Part of a small language model's weights.
Training: a variant of SOAP for these matrices, 313M tokens, 4935 steps.
Each number is 200 + 20 x the weight over its row's rms, rounded and kept within 0 to 999. Layers, rows and columns count from 0. The size before them is the row's rms in percent of the matrix's.

# down: layer 6 MLP down (transposed), 1024x256, rms 0.175, rows 221-247, columns 0-127
# up: layer 6 MLP up, 1024x256, rms 0.176, rows 222-248, columns 0-127
down221,109,197,206,234,215,209,216,187,189,194,209,142,224,217,176,211,203,230,222,229,169,199,200,212,185,185,192,196,206,169,234,205,192,198,226,181,206,181,166,214,172,195,193,220,199,225,193,199,218,166,179,204,222,206,205,182,185,203,235,233,220,214,200,202,216,192,196,207,212,215,236,221,202,213,209,224,211,182,217,236,219,196,160,203,217,185,215,189,213,192,139,204,221,164,213,172,197,231,155,198,193,191,169,175,178,216,202,223,205,195,172,212,193,208,215,205,216,221,193,222,175,203,214,258,189,218,180,192,224
up222,097,198,200,195,213,232,197,266,205,221,214,219,190,202,239,185,195,179,197,160,207,204,228,155,180,198,209,186,171,180,209,185,227,220,186,213,202,179,221,190,174,218,182,195,186,176,194,205,178,203,201,208,178,223,191,183,194,208,161,212,205,192,209,165,208,184,199,153,201,223,183,221,156,191,213,215,202,210,209,178,206,175,211,188,227,197,202,170,198,170,183,163,176,218,211,206,209,182,222,210,215,234,211,188,207,176,222,196,220,186,195,217,209,208,203,205,225,218,180,204,177,200,234,192,189,219,197,216,205
down222,097,248,226,241,199,238,216,233,183,208,202,223,220,169,224,199,210,150,206,172,240,210,193,204,189,199,212,192,213,199,181,203,198,166,207,197,197,186,172,201,184,234,207,198,202,217,163,199,211,245,229,187,189,207,210,202,240,211,199,218,201,219,219,196,223,164,176,158,222,183,192,207,189,216,197,217,197,199,193,198,176,195,211,198,219,198,212,145,161,191,178,204,218,208,209,169,192,225,207,213,208,178,193,171,170,204,186,201,148,194,206,213,204,167,227,187,198,196,169,237,192,209,207,227,187,184,208,215,201
up223,098,201,174,202,216,162,193,208,223,196,197,213,201,225,230,177,215,208,167,213,189,177,229,155,213,192,164,212,224,174,223,167,200,224,235,198,214,193,196,198,198,177,158,197,169,211,208,190,205,191,171,223,183,233,205,221,172,230,230,167,223,231,212,228,198,246,186,206,199,229,192,202,212,199,210,229,214,198,194,186,239,260,213,216,182,190,184,208,189,233,202,182,190,202,211,197,206,207,191,210,194,222,203,163,218,185,215,190,214,202,250,187,226,218,195,208,219,217,230,187,192,227,191,212,182,207,202,221,197
down223,099,221,210,189,221,231,180,189,224,210,211,231,212,165,214,220,208,257,233,192,201,186,208,160,190,169,203,203,202,202,199,233,202,179,206,175,189,214,189,179,191,218,235,207,215,182,201,221,209,221,211,213,220,210,231,186,254,170,207,196,201,210,210,235,216,210,199,239,206,183,210,162,194,197,183,157,222,218,188,202,212,195,200,219,198,207,245,191,171,187,196,204,181,206,190,211,172,196,168,200,178,211,212,209,215,161,168,214,205,177,209,203,212,199,226,152,183,174,187,223,178,198,169,206,190,195,202,208,220
up224,091,127,224,217,198,214,207,190,210,202,216,215,228,222,193,219,155,196,197,238,194,185,213,212,191,223,204,221,215,230,209,213,186,167,226,189,205,162,241,224,226,178,175,212,246,210,204,176,143,193,225,188,202,232,215,193,218,188,208,217,189,174,189,204,209,204,213,185,214,183,217,173,232,195,216,194,205,194,216,177,181,195,192,194,203,225,196,189,180,215,207,198,179,226,204,240,200,177,196,228,200,209,176,179,206,232,215,224,219,201,235,203,168,191,204,194,216,196,195,189,185,176,215,163,220,162,202,217,203
down224,104,190,193,182,176,166,168,180,191,193,202,197,174,197,206,189,212,197,198,176,200,197,209,194,197,196,209,170,206,193,186,189,202,222,191,203,195,237,163,190,172,200,215,174,227,202,219,216,191,225,197,203,166,184,167,178,205,215,193,213,200,161,170,230,201,190,210,185,182,231,170,193,159,191,212,193,198,162,182,227,214,206,160,183,186,182,204,204,220,200,185,221,191,207,224,212,197,238,187,218,175,206,211,210,181,158,207,195,189,185,173,219,240,193,185,205,168,211,194,203,175,212,228,174,206,196,199,237,196
up225,099,176,211,193,221,206,184,166,184,188,179,203,206,189,243,198,202,221,176,247,203,231,207,189,217,199,167,215,227,196,212,186,181,207,201,165,219,174,180,223,218,225,210,181,217,218,215,188,184,188,164,204,221,223,220,212,185,197,199,212,193,206,207,182,182,223,209,156,208,232,216,217,206,210,198,216,195,193,219,190,221,189,200,227,205,188,192,178,173,193,227,200,223,227,210,158,206,183,193,198,183,211,190,222,202,188,196,219,217,202,232,199,229,176,207,177,186,219,191,156,217,171,207,222,184,183,246,207,191
down225,104,167,196,232,183,229,167,202,205,203,195,214,205,210,198,190,209,220,175,210,237,207,198,196,196,227,201,210,170,223,173,188,181,208,160,196,177,210,212,137,207,221,241,216,193,199,190,195,215,164,197,185,218,227,194,219,155,199,218,155,233,193,185,213,219,224,190,228,218,199,198,184,165,191,165,218,203,225,200,205,223,191,195,175,197,208,186,167,225,210,236,208,178,207,201,180,199,184,188,191,216,205,210,180,231,198,227,200,211,192,250,174,182,163,189,196,183,217,221,186,206,225,185,193,179,185,228,206,192
up226,096,185,232,197,230,181,249,168,200,185,211,208,226,220,175,202,234,207,212,194,207,192,229,194,170,157,191,218,178,225,221,162,177,207,216,184,232,223,198,181,204,162,220,231,197,204,207,173,191,235,200,202,189,207,208,197,224,215,228,218,255,194,221,186,216,177,158,216,191,194,203,182,230,223,211,165,191,216,211,214,213,192,197,205,197,176,178,203,204,168,215,232,187,208,199,215,194,230,185,182,185,208,226,189,215,189,235,210,210,201,224,188,189,248,206,217,201,192,202,197,201,197,172,190,199,181,190,140,181
down226,098,211,200,203,212,229,171,196,188,195,203,196,152,193,213,214,206,203,193,198,186,215,172,190,208,209,235,189,225,203,205,199,197,187,146,209,217,188,210,226,212,186,208,188,209,200,209,155,199,181,185,187,185,187,170,160,201,216,213,173,185,199,149,177,165,192,226,187,187,227,208,233,186,226,201,185,177,207,182,203,239,201,205,185,198,218,210,189,199,192,191,231,209,193,167,239,193,190,202,184,223,200,205,196,229,199,195,208,216,176,220,209,208,219,174,169,208,194,211,213,210,184,213,217,139,162,227,204,182
up227,095,212,191,213,203,223,183,237,141,198,194,206,199,190,194,166,219,174,209,185,190,213,213,202,183,206,198,184,212,201,218,207,199,218,200,191,175,216,203,194,228,213,200,206,189,153,221,177,196,193,197,230,203,223,200,212,207,173,242,190,200,184,188,220,184,214,195,203,210,216,161,226,193,169,209,185,235,227,202,194,199,175,188,191,205,157,173,206,185,235,181,206,157,204,187,220,176,185,199,218,175,228,183,195,211,185,223,216,171,197,208,182,222,255,200,219,213,190,175,181,169,175,196,229,215,209,130,215,226
down227,099,177,156,217,201,216,201,226,219,209,196,198,211,193,186,176,181,215,205,228,189,240,166,178,228,213,208,223,195,174,198,218,219,205,185,220,175,208,218,186,210,204,167,157,235,234,221,215,219,212,182,192,211,185,215,203,180,199,232,191,229,186,201,221,244,208,212,185,174,198,191,197,202,245,179,191,215,195,199,198,188,202,182,196,228,203,210,194,170,261,164,209,183,218,191,210,192,199,194,201,199,210,173,184,202,174,219,197,168,191,185,190,228,203,181,177,199,182,170,212,204,204,198,205,183,209,217,168,185
up228,102,214,227,170,210,178,164,165,198,226,196,225,231,198,219,250,183,199,245,188,221,162,217,237,207,182,188,191,210,222,214,224,219,202,177,197,194,182,209,226,177,207,212,204,175,190,178,156,198,185,199,190,213,188,220,194,225,211,205,235,210,193,191,198,170,193,218,210,219,202,246,228,210,225,219,257,183,194,191,210,182,245,204,222,196,170,224,205,207,200,202,222,207,176,241,222,181,171,203,168,187,166,198,182,206,218,187,214,238,184,216,223,187,176,217,181,193,201,179,226,223,213,216,228,201,197,165,196,197
down228,111,207,222,218,166,200,196,238,180,188,182,163,231,225,198,207,206,231,199,217,190,244,207,188,206,193,184,186,250,193,230,217,222,187,150,204,210,208,192,224,198,208,213,217,159,220,203,193,178,213,190,221,235,164,195,196,211,206,192,172,226,217,214,169,184,221,219,203,188,206,154,224,183,202,188,253,220,210,205,193,176,202,248,196,184,198,199,206,182,210,186,222,172,188,223,189,191,195,220,197,194,173,168,214,200,208,197,184,192,201,215,221,210,186,233,194,190,197,209,218,205,198,200,214,199,187,221,173,205
up229,098,228,215,212,194,222,196,221,213,223,181,185,163,212,148,201,200,198,197,193,196,191,152,232,209,186,199,152,207,184,191,173,186,224,179,180,229,204,227,195,198,205,208,196,178,175,206,172,152,218,221,180,169,165,186,193,194,194,210,190,206,204,191,218,215,164,221,207,214,171,201,195,209,193,199,209,197,202,192,179,219,220,197,192,210,186,204,207,191,192,236,206,205,187,185,187,168,207,194,187,217,224,211,181,204,204,218,203,192,224,213,210,219,242,213,199,216,193,203,199,209,213,206,184,225,226,212,204,198
down229,099,176,178,220,192,206,182,196,214,188,209,204,230,177,194,250,189,213,208,207,183,210,221,242,235,192,194,185,202,178,189,193,202,216,204,176,212,232,202,215,232,238,198,201,193,199,198,207,204,199,200,174,205,176,205,163,210,179,269,197,193,170,201,179,207,188,266,195,199,217,213,187,210,210,203,208,210,203,185,174,203,178,179,160,205,184,192,208,179,220,193,209,186,201,248,204,180,171,178,198,189,213,202,135,172,238,213,205,201,179,206,188,202,204,202,173,215,202,228,199,179,216,185,184,206,198,176,263,204
up230,104,219,162,225,224,202,217,191,209,209,179,216,180,213,194,207,216,184,189,200,176,214,170,263,227,231,194,205,209,231,207,212,181,178,199,201,238,175,209,203,211,174,211,188,186,194,183,199,186,221,227,210,189,158,228,172,151,180,211,162,216,222,185,209,222,182,222,235,214,215,218,156,209,192,188,220,191,202,212,202,201,175,208,198,192,209,212,201,246,176,207,224,173,199,189,174,191,204,190,213,187,232,202,202,205,221,210,216,203,233,218,174,198,223,201,179,195,222,176,221,194,226,215,223,200,214,152,203,161
down230,102,259,197,201,193,189,197,197,193,238,198,208,203,212,180,219,199,216,214,191,173,223,203,184,186,194,185,177,161,218,202,187,196,198,205,202,210,177,188,212,196,209,198,210,216,207,194,171,217,187,242,198,189,199,199,185,182,177,166,192,186,211,162,219,205,223,212,186,234,180,218,182,204,200,194,186,173,222,211,202,242,210,196,197,229,196,224,189,186,217,222,236,206,167,233,206,177,213,198,208,194,257,209,199,226,203,226,154,221,207,202,181,182,189,212,185,199,166,238,199,140,218,200,176,189,223,206,214,162
up231,109,210,180,181,222,205,220,163,211,208,206,198,231,211,206,219,176,201,238,209,203,181,200,213,237,189,183,191,204,190,156,174,196,219,222,190,218,217,186,193,187,196,192,180,225,203,194,211,209,194,186,174,169,215,162,197,179,186,200,192,158,224,214,203,162,178,194,230,188,272,223,224,190,224,224,186,212,215,192,173,201,235,202,201,203,170,204,212,212,144,216,195,188,226,195,181,210,176,171,185,207,189,159,179,195,194,221,179,187,188,216,179,195,212,222,192,250,206,189,198,185,191,226,167,207,190,203,190,213
down231,109,163,180,175,231,209,175,210,235,213,202,189,238,215,192,200,193,189,195,178,201,197,200,218,194,205,178,192,193,210,187,226,214,241,198,252,195,223,194,189,198,202,190,205,201,186,222,208,221,196,213,188,184,215,216,183,204,176,217,200,174,250,206,177,180,226,203,178,194,203,209,185,209,213,208,197,226,225,210,237,194,197,206,215,193,221,215,189,176,188,183,204,202,254,192,176,224,175,209,187,183,187,234,208,179,195,260,259,228,217,199,168,184,180,175,223,157,202,207,202,219,225,221,219,184,233,188,164,209
up232,094,238,183,211,222,203,221,190,183,175,199,184,175,154,208,188,176,220,245,221,186,193,238,208,190,210,206,218,205,195,215,191,189,193,198,198,185,185,220,199,229,202,191,205,193,188,194,218,218,192,194,204,224,194,200,128,203,230,179,222,208,181,175,197,219,196,231,207,217,161,184,220,170,199,196,185,198,209,184,165,198,215,201,178,203,198,196,198,181,198,176,168,196,207,204,214,206,204,159,194,206,204,201,221,212,227,206,240,189,189,236,206,209,174,199,249,208,202,217,218,229,188,217,194,188,208,205,212,209
down232,084,108,227,229,214,202,173,190,189,191,210,174,200,210,216,204,206,180,163,216,187,229,178,194,209,215,208,236,192,179,218,204,185,178,196,182,216,207,210,186,182,196,193,202,204,197,186,188,231,208,219,255,195,195,243,216,201,188,193,207,218,209,196,236,184,192,188,215,211,205,186,176,193,210,201,211,177,210,223,218,195,176,213,204,187,170,228,181,220,185,218,202,208,181,225,200,175,231,190,200,192,184,173,182,173,176,229,194,187,216,192,196,173,228,185,222,153,168,190,199,173,193,193,226,183,194,191,159,214
up233,090,196,219,225,194,183,198,204,192,194,230,220,167,236,178,224,192,239,229,222,205,193,184,189,220,199,217,238,174,201,190,195,175,182,195,165,194,262,158,185,224,232,206,220,198,178,205,189,206,192,214,214,204,193,225,198,180,207,214,191,190,225,175,220,197,227,175,194,182,219,204,189,197,193,201,212,221,207,216,214,146,161,255,161,230,188,182,183,232,149,188,220,221,189,169,204,203,207,242,233,198,233,208,212,141,192,211,209,215,154,181,213,201,195,177,204,201,215,200,228,192,207,197,185,230,200,204,195,209
down233,097,203,199,216,186,200,228,166,217,223,169,167,182,207,201,210,196,215,195,192,177,207,207,226,180,194,211,167,219,218,222,193,164,168,182,202,224,213,211,213,206,219,195,207,191,229,213,225,206,183,196,229,205,174,217,194,210,240,181,196,209,237,164,200,186,211,194,227,233,198,211,184,225,207,228,190,225,214,183,200,245,217,184,217,166,191,188,177,201,189,190,183,185,183,214,182,195,254,167,195,168,183,213,177,189,194,190,228,184,205,212,196,233,200,181,204,208,173,204,202,216,166,169,224,176,208,194,210,192
up234,111,231,154,198,194,221,241,196,220,232,180,231,225,179,196,186,223,201,180,185,206,212,228,181,215,175,183,211,190,232,191,197,200,206,209,211,180,222,228,168,185,204,190,188,242,200,189,191,189,211,225,222,217,197,196,220,183,232,218,223,198,178,213,208,262,199,192,143,196,229,210,198,205,176,134,198,206,224,220,202,213,174,204,186,223,210,188,175,194,225,207,197,191,175,203,220,197,235,204,166,222,215,222,176,138,202,193,187,211,223,181,161,197,165,195,225,203,182,179,191,214,195,212,194,191,206,219,198,203
down234,102,220,205,239,207,200,205,182,190,186,200,204,210,210,200,224,200,205,163,223,226,206,214,168,153,164,205,216,167,210,203,213,194,173,175,172,214,204,170,163,224,216,210,214,213,208,250,206,165,196,230,199,201,204,222,222,230,212,204,235,173,158,235,193,267,196,193,179,212,169,243,202,201,166,178,202,226,201,184,207,202,167,194,189,221,187,220,217,171,199,223,178,179,208,211,247,189,187,187,191,212,196,175,194,160,180,229,207,261,198,187,195,205,186,195,238,206,166,163,217,224,197,205,178,206,223,201,180,181
up235,092,189,174,211,184,217,184,217,184,197,188,205,149,213,208,211,240,210,173,209,195,220,205,191,217,231,236,222,230,235,222,187,180,185,196,206,221,175,193,190,204,206,190,181,191,240,204,178,192,183,234,189,224,189,196,210,166,211,162,190,177,205,213,216,240,190,176,241,222,183,203,183,203,165,190,197,201,200,210,196,244,201,204,210,224,198,193,218,203,217,203,224,207,207,160,192,191,231,230,211,206,220,197,153,204,178,184,174,177,195,216,204,209,222,199,212,223,197,178,218,206,200,242,232,176,206,198,179,191
down235,088,202,241,225,204,203,203,233,179,223,164,195,156,211,218,204,237,181,224,181,192,190,224,195,201,216,224,206,219,188,214,190,233,184,201,208,195,173,225,213,213,194,160,172,163,176,207,242,202,207,183,219,220,177,163,200,218,170,197,203,218,212,193,215,229,249,202,219,186,197,199,175,178,227,233,194,178,205,191,199,200,196,149,195,215,195,183,235,193,153,172,210,223,191,202,224,213,220,182,172,183,192,243,186,198,189,157,191,178,210,218,191,211,191,192,192,167,170,197,209,174,172,170,175,211,178,210,208,163
up236,100,167,188,180,192,198,199,207,221,195,204,192,183,172,241,204,191,168,205,187,218,225,215,210,207,206,177,187,212,199,196,230,224,183,189,207,177,185,206,176,200,230,219,174,231,187,190,205,233,197,195,177,219,207,214,240,182,187,194,199,187,205,212,206,205,185,205,195,239,193,193,196,210,178,223,183,207,192,231,167,171,166,176,193,172,193,193,227,196,200,207,216,211,223,214,187,203,194,238,218,182,194,215,187,185,194,165,191,207,193,204,187,179,199,193,222,174,223,196,226,175,225,227,190,209,221,146,178,203
down236,093,174,209,168,211,204,181,180,219,219,196,197,198,220,202,231,189,188,174,215,191,219,215,216,182,206,203,199,159,191,216,191,191,204,177,194,212,207,226,218,236,158,170,171,244,199,204,228,188,217,178,227,188,231,220,231,173,216,215,204,173,205,199,219,179,215,237,204,218,189,182,185,225,194,215,193,193,160,224,192,238,214,204,210,220,212,186,186,199,204,185,187,214,181,244,182,188,215,180,201,197,235,210,216,223,198,227,198,182,193,219,199,197,227,228,180,171,216,216,194,213,214,214,208,207,184,187,216,208
up237,091,232,196,201,208,223,212,217,182,212,225,215,195,204,252,215,199,198,163,225,206,213,209,227,178,238,187,207,213,204,192,177,210,214,220,199,201,185,193,196,159,198,169,235,205,201,219,202,221,197,165,172,190,210,199,231,211,174,205,173,207,193,231,193,221,214,204,227,178,181,210,209,199,222,199,202,199,226,189,200,183,243,177,190,195,184,237,197,180,203,213,182,219,187,210,195,199,185,191,158,206,171,185,252,174,203,189,194,211,163,180,156,205,177,194,218,181,216,189,230,204,188,224,216,198,195,188,195,222
down237,085,181,176,195,203,187,208,193,181,199,224,215,180,192,184,184,198,225,197,154,238,226,152,182,183,203,250,239,199,164,229,212,167,171,214,208,223,191,227,204,207,209,181,174,222,196,191,213,207,210,213,209,199,213,181,169,184,214,205,226,190,196,198,205,207,250,179,218,222,186,256,201,213,202,200,177,190,207,188,219,213,205,203,214,194,198,174,194,221,208,184,207,136,165,229,195,218,197,190,194,222,193,177,192,193,227,233,197,197,206,181,215,205,213,207,213,214,181,207,211,204,158,208,203,203,168,154,211,161
up238,127,222,215,188,205,190,198,196,193,209,188,189,182,178,181,190,207,226,168,178,194,186,199,217,236,172,195,214,216,225,191,193,179,178,230,222,199,179,200,218,196,201,182,235,211,223,214,165,205,213,231,169,186,198,180,179,199,206,211,211,194,201,159,199,192,215,171,167,204,204,215,170,177,202,180,178,217,229,183,189,183,170,170,204,216,159,232,201,175,193,212,191,177,238,191,179,196,178,215,189,159,188,186,210,198,173,184,168,209,167,181,180,200,213,218,183,210,226,203,220,205,209,212,215,236,219,209,212,177
down238,109,287,198,184,213,205,196,200,214,194,211,208,224,197,178,166,214,225,201,187,213,202,222,184,224,174,179,236,213,206,217,208,194,187,194,172,241,194,216,214,201,232,190,238,206,212,220,178,208,190,198,164,204,230,186,219,199,213,205,205,226,199,187,201,202,216,200,200,248,194,228,181,194,207,184,148,219,179,198,172,176,193,213,205,197,216,213,199,166,194,211,148,193,218,194,213,208,201,201,199,194,192,200,219,259,198,195,183,191,203,167,215,200,188,226,190,206,210,161,207,200,232,205,212,212,197,244,171,186
up239,092,243,192,174,249,216,210,192,202,161,219,194,196,201,230,179,185,197,191,207,173,195,161,183,185,195,201,198,211,165,227,217,205,203,201,209,238,187,226,214,195,184,190,179,204,211,190,176,181,200,176,193,218,258,184,181,216,227,182,227,206,202,190,204,220,235,179,226,200,205,196,200,213,191,201,203,208,179,199,226,157,233,235,197,203,172,159,210,155,181,188,164,202,215,210,197,218,220,192,231,209,186,178,192,182,191,188,228,207,186,200,239,167,160,194,211,198,197,232,204,218,209,202,202,207,232,206,244,193
down239,076,300,201,206,223,195,218,199,203,207,239,196,195,188,222,233,204,186,207,206,210,219,209,193,210,185,211,218,215,185,194,223,236,206,183,191,187,207,177,201,198,236,236,201,180,207,210,224,187,195,200,195,197,206,183,215,186,226,196,215,187,183,176,201,213,222,194,218,218,205,186,219,196,205,187,174,197,211,169,184,215,209,207,157,206,200,191,146,192,223,171,211,241,174,177,187,215,187,191,179,220,225,175,157,209,191,209,206,207,191,186,219,169,195,225,183,214,182,162,173,176,198,169,203,206,194,173,193,204
up240,099,194,227,210,169,237,187,234,197,189,222,243,201,184,196,216,175,203,206,173,165,190,198,202,196,176,230,228,200,212,226,214,184,203,163,223,225,224,195,219,227,186,191,185,213,207,183,239,217,181,214,208,242,204,195,194,195,200,210,217,169,176,196,183,211,253,210,218,174,214,176,147,182,200,207,199,208,213,191,212,206,200,204,203,225,172,203,184,167,203,200,220,202,196,202,188,199,198,204,208,196,167,207,217,196,209,187,195,150,188,173,207,199,165,171,207,230,180,185,198,202,250,198,194,202,220,210,210,198
down240,101,175,198,186,196,201,219,216,220,210,213,213,241,191,192,206,178,183,208,221,204,204,182,185,235,203,233,204,187,177,206,225,230,199,179,161,207,231,188,222,180,170,198,238,198,211,160,187,217,193,214,212,204,170,212,196,202,171,201,227,182,211,209,192,178,181,179,171,217,218,213,177,226,226,206,189,225,252,181,204,172,180,180,206,183,182,171,180,175,220,179,188,172,174,224,224,212,212,197,192,205,215,165,225,186,174,178,205,172,183,183,163,201,170,218,182,228,190,164,210,187,202,217,239,219,181,182,177,193
up241,108,210,186,173,206,175,192,197,219,188,179,197,183,210,209,200,211,202,198,211,204,209,154,206,232,234,174,208,222,208,217,194,198,191,239,195,221,180,196,167,193,166,173,186,225,187,179,180,204,171,214,201,237,216,218,201,179,200,148,187,167,212,209,211,215,226,160,184,200,222,191,181,212,217,222,199,207,230,176,191,197,208,172,196,238,208,203,202,240,205,187,202,188,183,150,190,147,222,164,184,204,189,210,190,185,157,193,216,239,229,194,197,186,197,206,206,190,219,203,196,215,172,182,177,210,187,202,234,232
down241,091,275,243,206,190,190,186,176,200,200,221,189,186,191,175,194,194,205,203,203,163,210,230,172,199,217,211,192,153,195,181,187,215,190,188,203,202,234,204,235,186,206,194,226,220,203,200,190,208,222,217,181,215,230,190,213,196,211,187,204,181,177,192,191,192,212,196,184,189,186,183,192,192,191,201,216,220,195,189,232,194,234,228,194,214,199,173,227,203,188,210,228,213,252,199,215,164,235,207,179,200,223,201,169,231,234,208,194,192,202,164,204,197,203,179,229,187,173,177,175,201,197,226,190,212,186,205,188,186
up242,105,224,212,211,183,204,203,250,185,230,175,201,210,215,238,191,205,189,221,181,219,178,237,164,197,212,206,183,173,187,187,205,213,198,215,175,203,194,231,188,168,155,202,180,219,184,203,182,173,241,173,198,161,190,198,191,177,208,179,209,202,232,203,224,177,220,180,212,195,213,185,202,162,192,202,191,200,193,214,181,201,188,200,204,197,217,189,204,216,220,233,202,192,155,229,215,209,214,173,189,204,157,211,204,226,198,195,179,155,228,217,162,176,187,226,185,198,193,214,206,204,188,207,219,210,234,189,197,214
down242,097,236,206,224,201,219,233,203,191,199,183,209,209,197,188,182,192,172,224,214,199,237,177,162,205,165,213,183,195,244,202,212,170,204,228,179,190,212,182,217,191,229,242,205,235,219,195,177,188,223,213,192,212,202,215,200,200,189,203,216,233,234,219,227,201,187,199,207,211,204,209,207,190,216,186,183,144,227,231,211,181,215,178,224,218,193,188,213,175,188,171,224,188,224,169,207,233,211,180,169,190,196,200,212,190,231,163,209,213,229,182,179,187,180,189,210,225,189,177,187,249,207,225,172,211,213,204,176,203
up243,105,239,169,210,184,206,213,199,181,212,240,207,185,208,214,181,234,252,200,199,201,193,186,189,194,197,202,217,194,157,207,203,192,205,185,203,223,222,170,212,217,171,215,218,223,211,186,195,188,211,218,200,196,214,210,182,215,209,195,223,218,207,198,199,225,202,192,187,188,213,198,212,221,163,175,210,203,173,189,210,249,215,190,217,183,187,182,213,197,220,212,172,240,214,194,211,216,166,207,170,205,175,188,172,186,189,217,184,199,161,229,204,210,214,204,232,239,182,227,191,199,197,213,230,198,176,255,220,177
down243,089,263,177,205,200,214,173,179,226,194,188,188,222,193,192,198,201,233,212,200,186,175,170,196,179,173,207,167,194,228,186,228,185,183,198,213,208,216,162,197,226,188,226,202,186,182,214,207,197,180,219,214,216,187,187,222,191,206,201,217,208,207,169,180,186,243,203,194,178,175,205,162,230,192,185,189,205,182,183,202,184,204,208,184,217,214,200,212,205,215,265,228,217,219,230,198,207,158,204,213,203,215,215,190,233,213,181,206,183,220,205,213,180,193,197,190,218,220,202,183,223,184,190,241,172,169,179,207,216
up244,095,180,179,227,193,228,220,172,197,235,151,237,211,219,197,164,228,247,204,172,205,221,209,234,232,221,224,227,199,194,175,170,178,209,186,210,210,219,203,214,191,176,181,176,193,207,176,185,214,204,234,216,181,195,220,186,173,191,231,180,208,209,211,179,218,202,188,217,205,163,237,200,206,176,196,168,215,212,208,259,219,172,189,197,218,225,196,163,194,235,219,207,231,210,191,210,188,219,202,213,194,205,192,170,181,193,183,189,210,191,175,197,238,177,192,205,178,209,175,221,234,185,190,193,244,234,233,212,209
down244,101,150,170,208,210,234,199,195,187,198,208,213,216,178,187,203,172,183,183,183,199,167,175,192,207,207,208,171,194,213,191,214,200,199,169,260,248,192,220,206,188,156,224,207,189,219,212,182,179,198,199,188,187,173,185,216,196,221,181,198,211,224,203,224,182,186,206,206,165,208,160,203,203,205,194,227,166,199,216,227,198,218,232,231,215,199,183,158,206,226,241,183,190,181,150,193,219,234,193,217,250,204,187,197,182,204,182,211,197,230,220,175,218,226,207,211,199,205,175,215,191,207,191,190,209,207,166,211,192
up245,095,211,217,189,237,178,200,158,178,184,186,239,179,250,205,211,171,210,175,208,177,186,223,211,207,194,192,198,185,214,201,153,209,210,187,204,203,205,233,198,171,198,183,207,235,197,188,194,201,182,205,188,197,195,221,172,191,200,219,210,224,194,187,215,193,200,210,204,230,211,210,235,212,216,216,222,233,212,193,237,214,151,223,196,184,209,208,176,187,196,175,242,190,198,214,224,199,202,178,225,213,206,185,209,191,214,199,180,194,177,182,160,180,189,189,191,229,208,178,187,191,185,228,180,192,177,197,249,146
down245,109,189,180,178,186,175,202,198,207,213,198,194,173,191,207,216,207,195,181,173,177,155,187,182,130,179,202,222,194,219,233,203,197,183,175,195,165,195,223,129,195,177,194,215,208,198,193,228,179,170,164,195,194,198,226,184,201,189,240,203,240,216,224,188,206,203,183,175,203,194,244,207,208,198,214,196,186,213,211,202,190,186,205,227,184,174,176,205,189,189,177,215,194,166,190,239,150,223,215,230,202,213,205,201,212,209,188,181,228,191,213,184,187,207,168,235,188,192,177,222,194,189,202,200,216,193,182,187,178
up246,099,241,179,227,205,229,173,187,196,226,190,211,226,194,196,182,216,223,194,184,201,195,202,189,224,173,229,182,215,193,191,203,207,242,185,186,177,192,207,196,188,218,190,185,166,179,230,208,221,224,164,191,177,215,210,206,185,170,224,241,214,212,199,196,202,233,188,166,192,217,226,215,221,195,225,174,213,177,187,217,189,209,203,203,213,192,211,197,201,213,220,240,177,179,179,191,224,171,207,197,172,185,173,205,206,201,165,200,230,208,196,186,175,172,214,211,185,181,169,216,184,201,243,194,208,187,176,208,193
down246,093,259,216,199,207,192,199,220,231,197,218,202,238,154,218,173,205,197,222,191,213,182,214,198,182,204,168,198,211,218,187,235,197,194,184,199,218,209,228,206,213,209,185,163,209,198,221,193,176,189,219,230,189,246,174,168,211,174,193,246,208,210,167,196,188,223,191,183,245,151,215,232,191,163,194,164,176,199,198,201,220,202,207,183,192,202,189,211,190,205,171,233,187,194,196,210,182,201,186,182,214,183,169,203,186,213,170,195,181,221,182,193,203,211,207,182,201,232,195,180,212,196,166,195,208,179,217,217,186
up247,099,218,177,205,212,232,203,156,200,169,192,216,186,173,200,203,249,201,215,191,215,202,191,194,180,228,180,202,205,154,205,196,205,230,193,174,177,187,218,195,216,219,209,179,198,185,205,187,208,208,162,198,236,192,215,211,195,182,207,175,213,159,196,184,249,188,218,201,201,234,232,224,166,171,203,212,187,219,180,207,215,164,200,203,200,190,184,167,174,183,230,223,184,190,243,209,183,220,197,168,204,207,198,206,175,193,200,211,220,178,215,181,194,241,181,217,220,175,196,206,210,202,204,166,189,199,213,240,171
down247,100,218,173,190,197,200,188,193,234,222,183,205,180,211,213,222,214,198,220,184,201,167,200,196,216,171,183,194,207,192,204,172,203,186,190,186,214,193,198,198,244,225,213,176,217,195,242,207,158,207,184,163,190,193,168,201,210,198,192,157,229,160,162,201,166,209,202,206,198,197,159,188,194,176,195,202,227,235,201,211,206,186,183,211,191,195,218,152,183,189,161,243,215,202,217,189,218,193,175,199,190,211,185,180,188,188,198,197,213,228,163,191,206,232,200,194,207,208,142,190,209,208,182,214,204,223,210,204,199
up248,108,205,164,243,198,173,189,207,187,177,220,211,219,192,190,197,203,196,195,195,164,241,178,163,196,195,181,239,187,205,223,175,178,186,203,206,168,196,198,249,201,182,240,207,225,198,208,203,186,215,203,174,197,179,191,198,212,193,169,189,204,261,188,185,195,194,205,228,215,211,189,222,162,202,194,228,195,207,205,219,217,198,234,214,173,205,196,170,189,174,196,195,227,181,190,205,230,198,170,202,193,204,207,224,190,189,254,207,188,229,176,209,205,218,200,207,185,205,219,170,201,194,214,164,194,198,201,185,224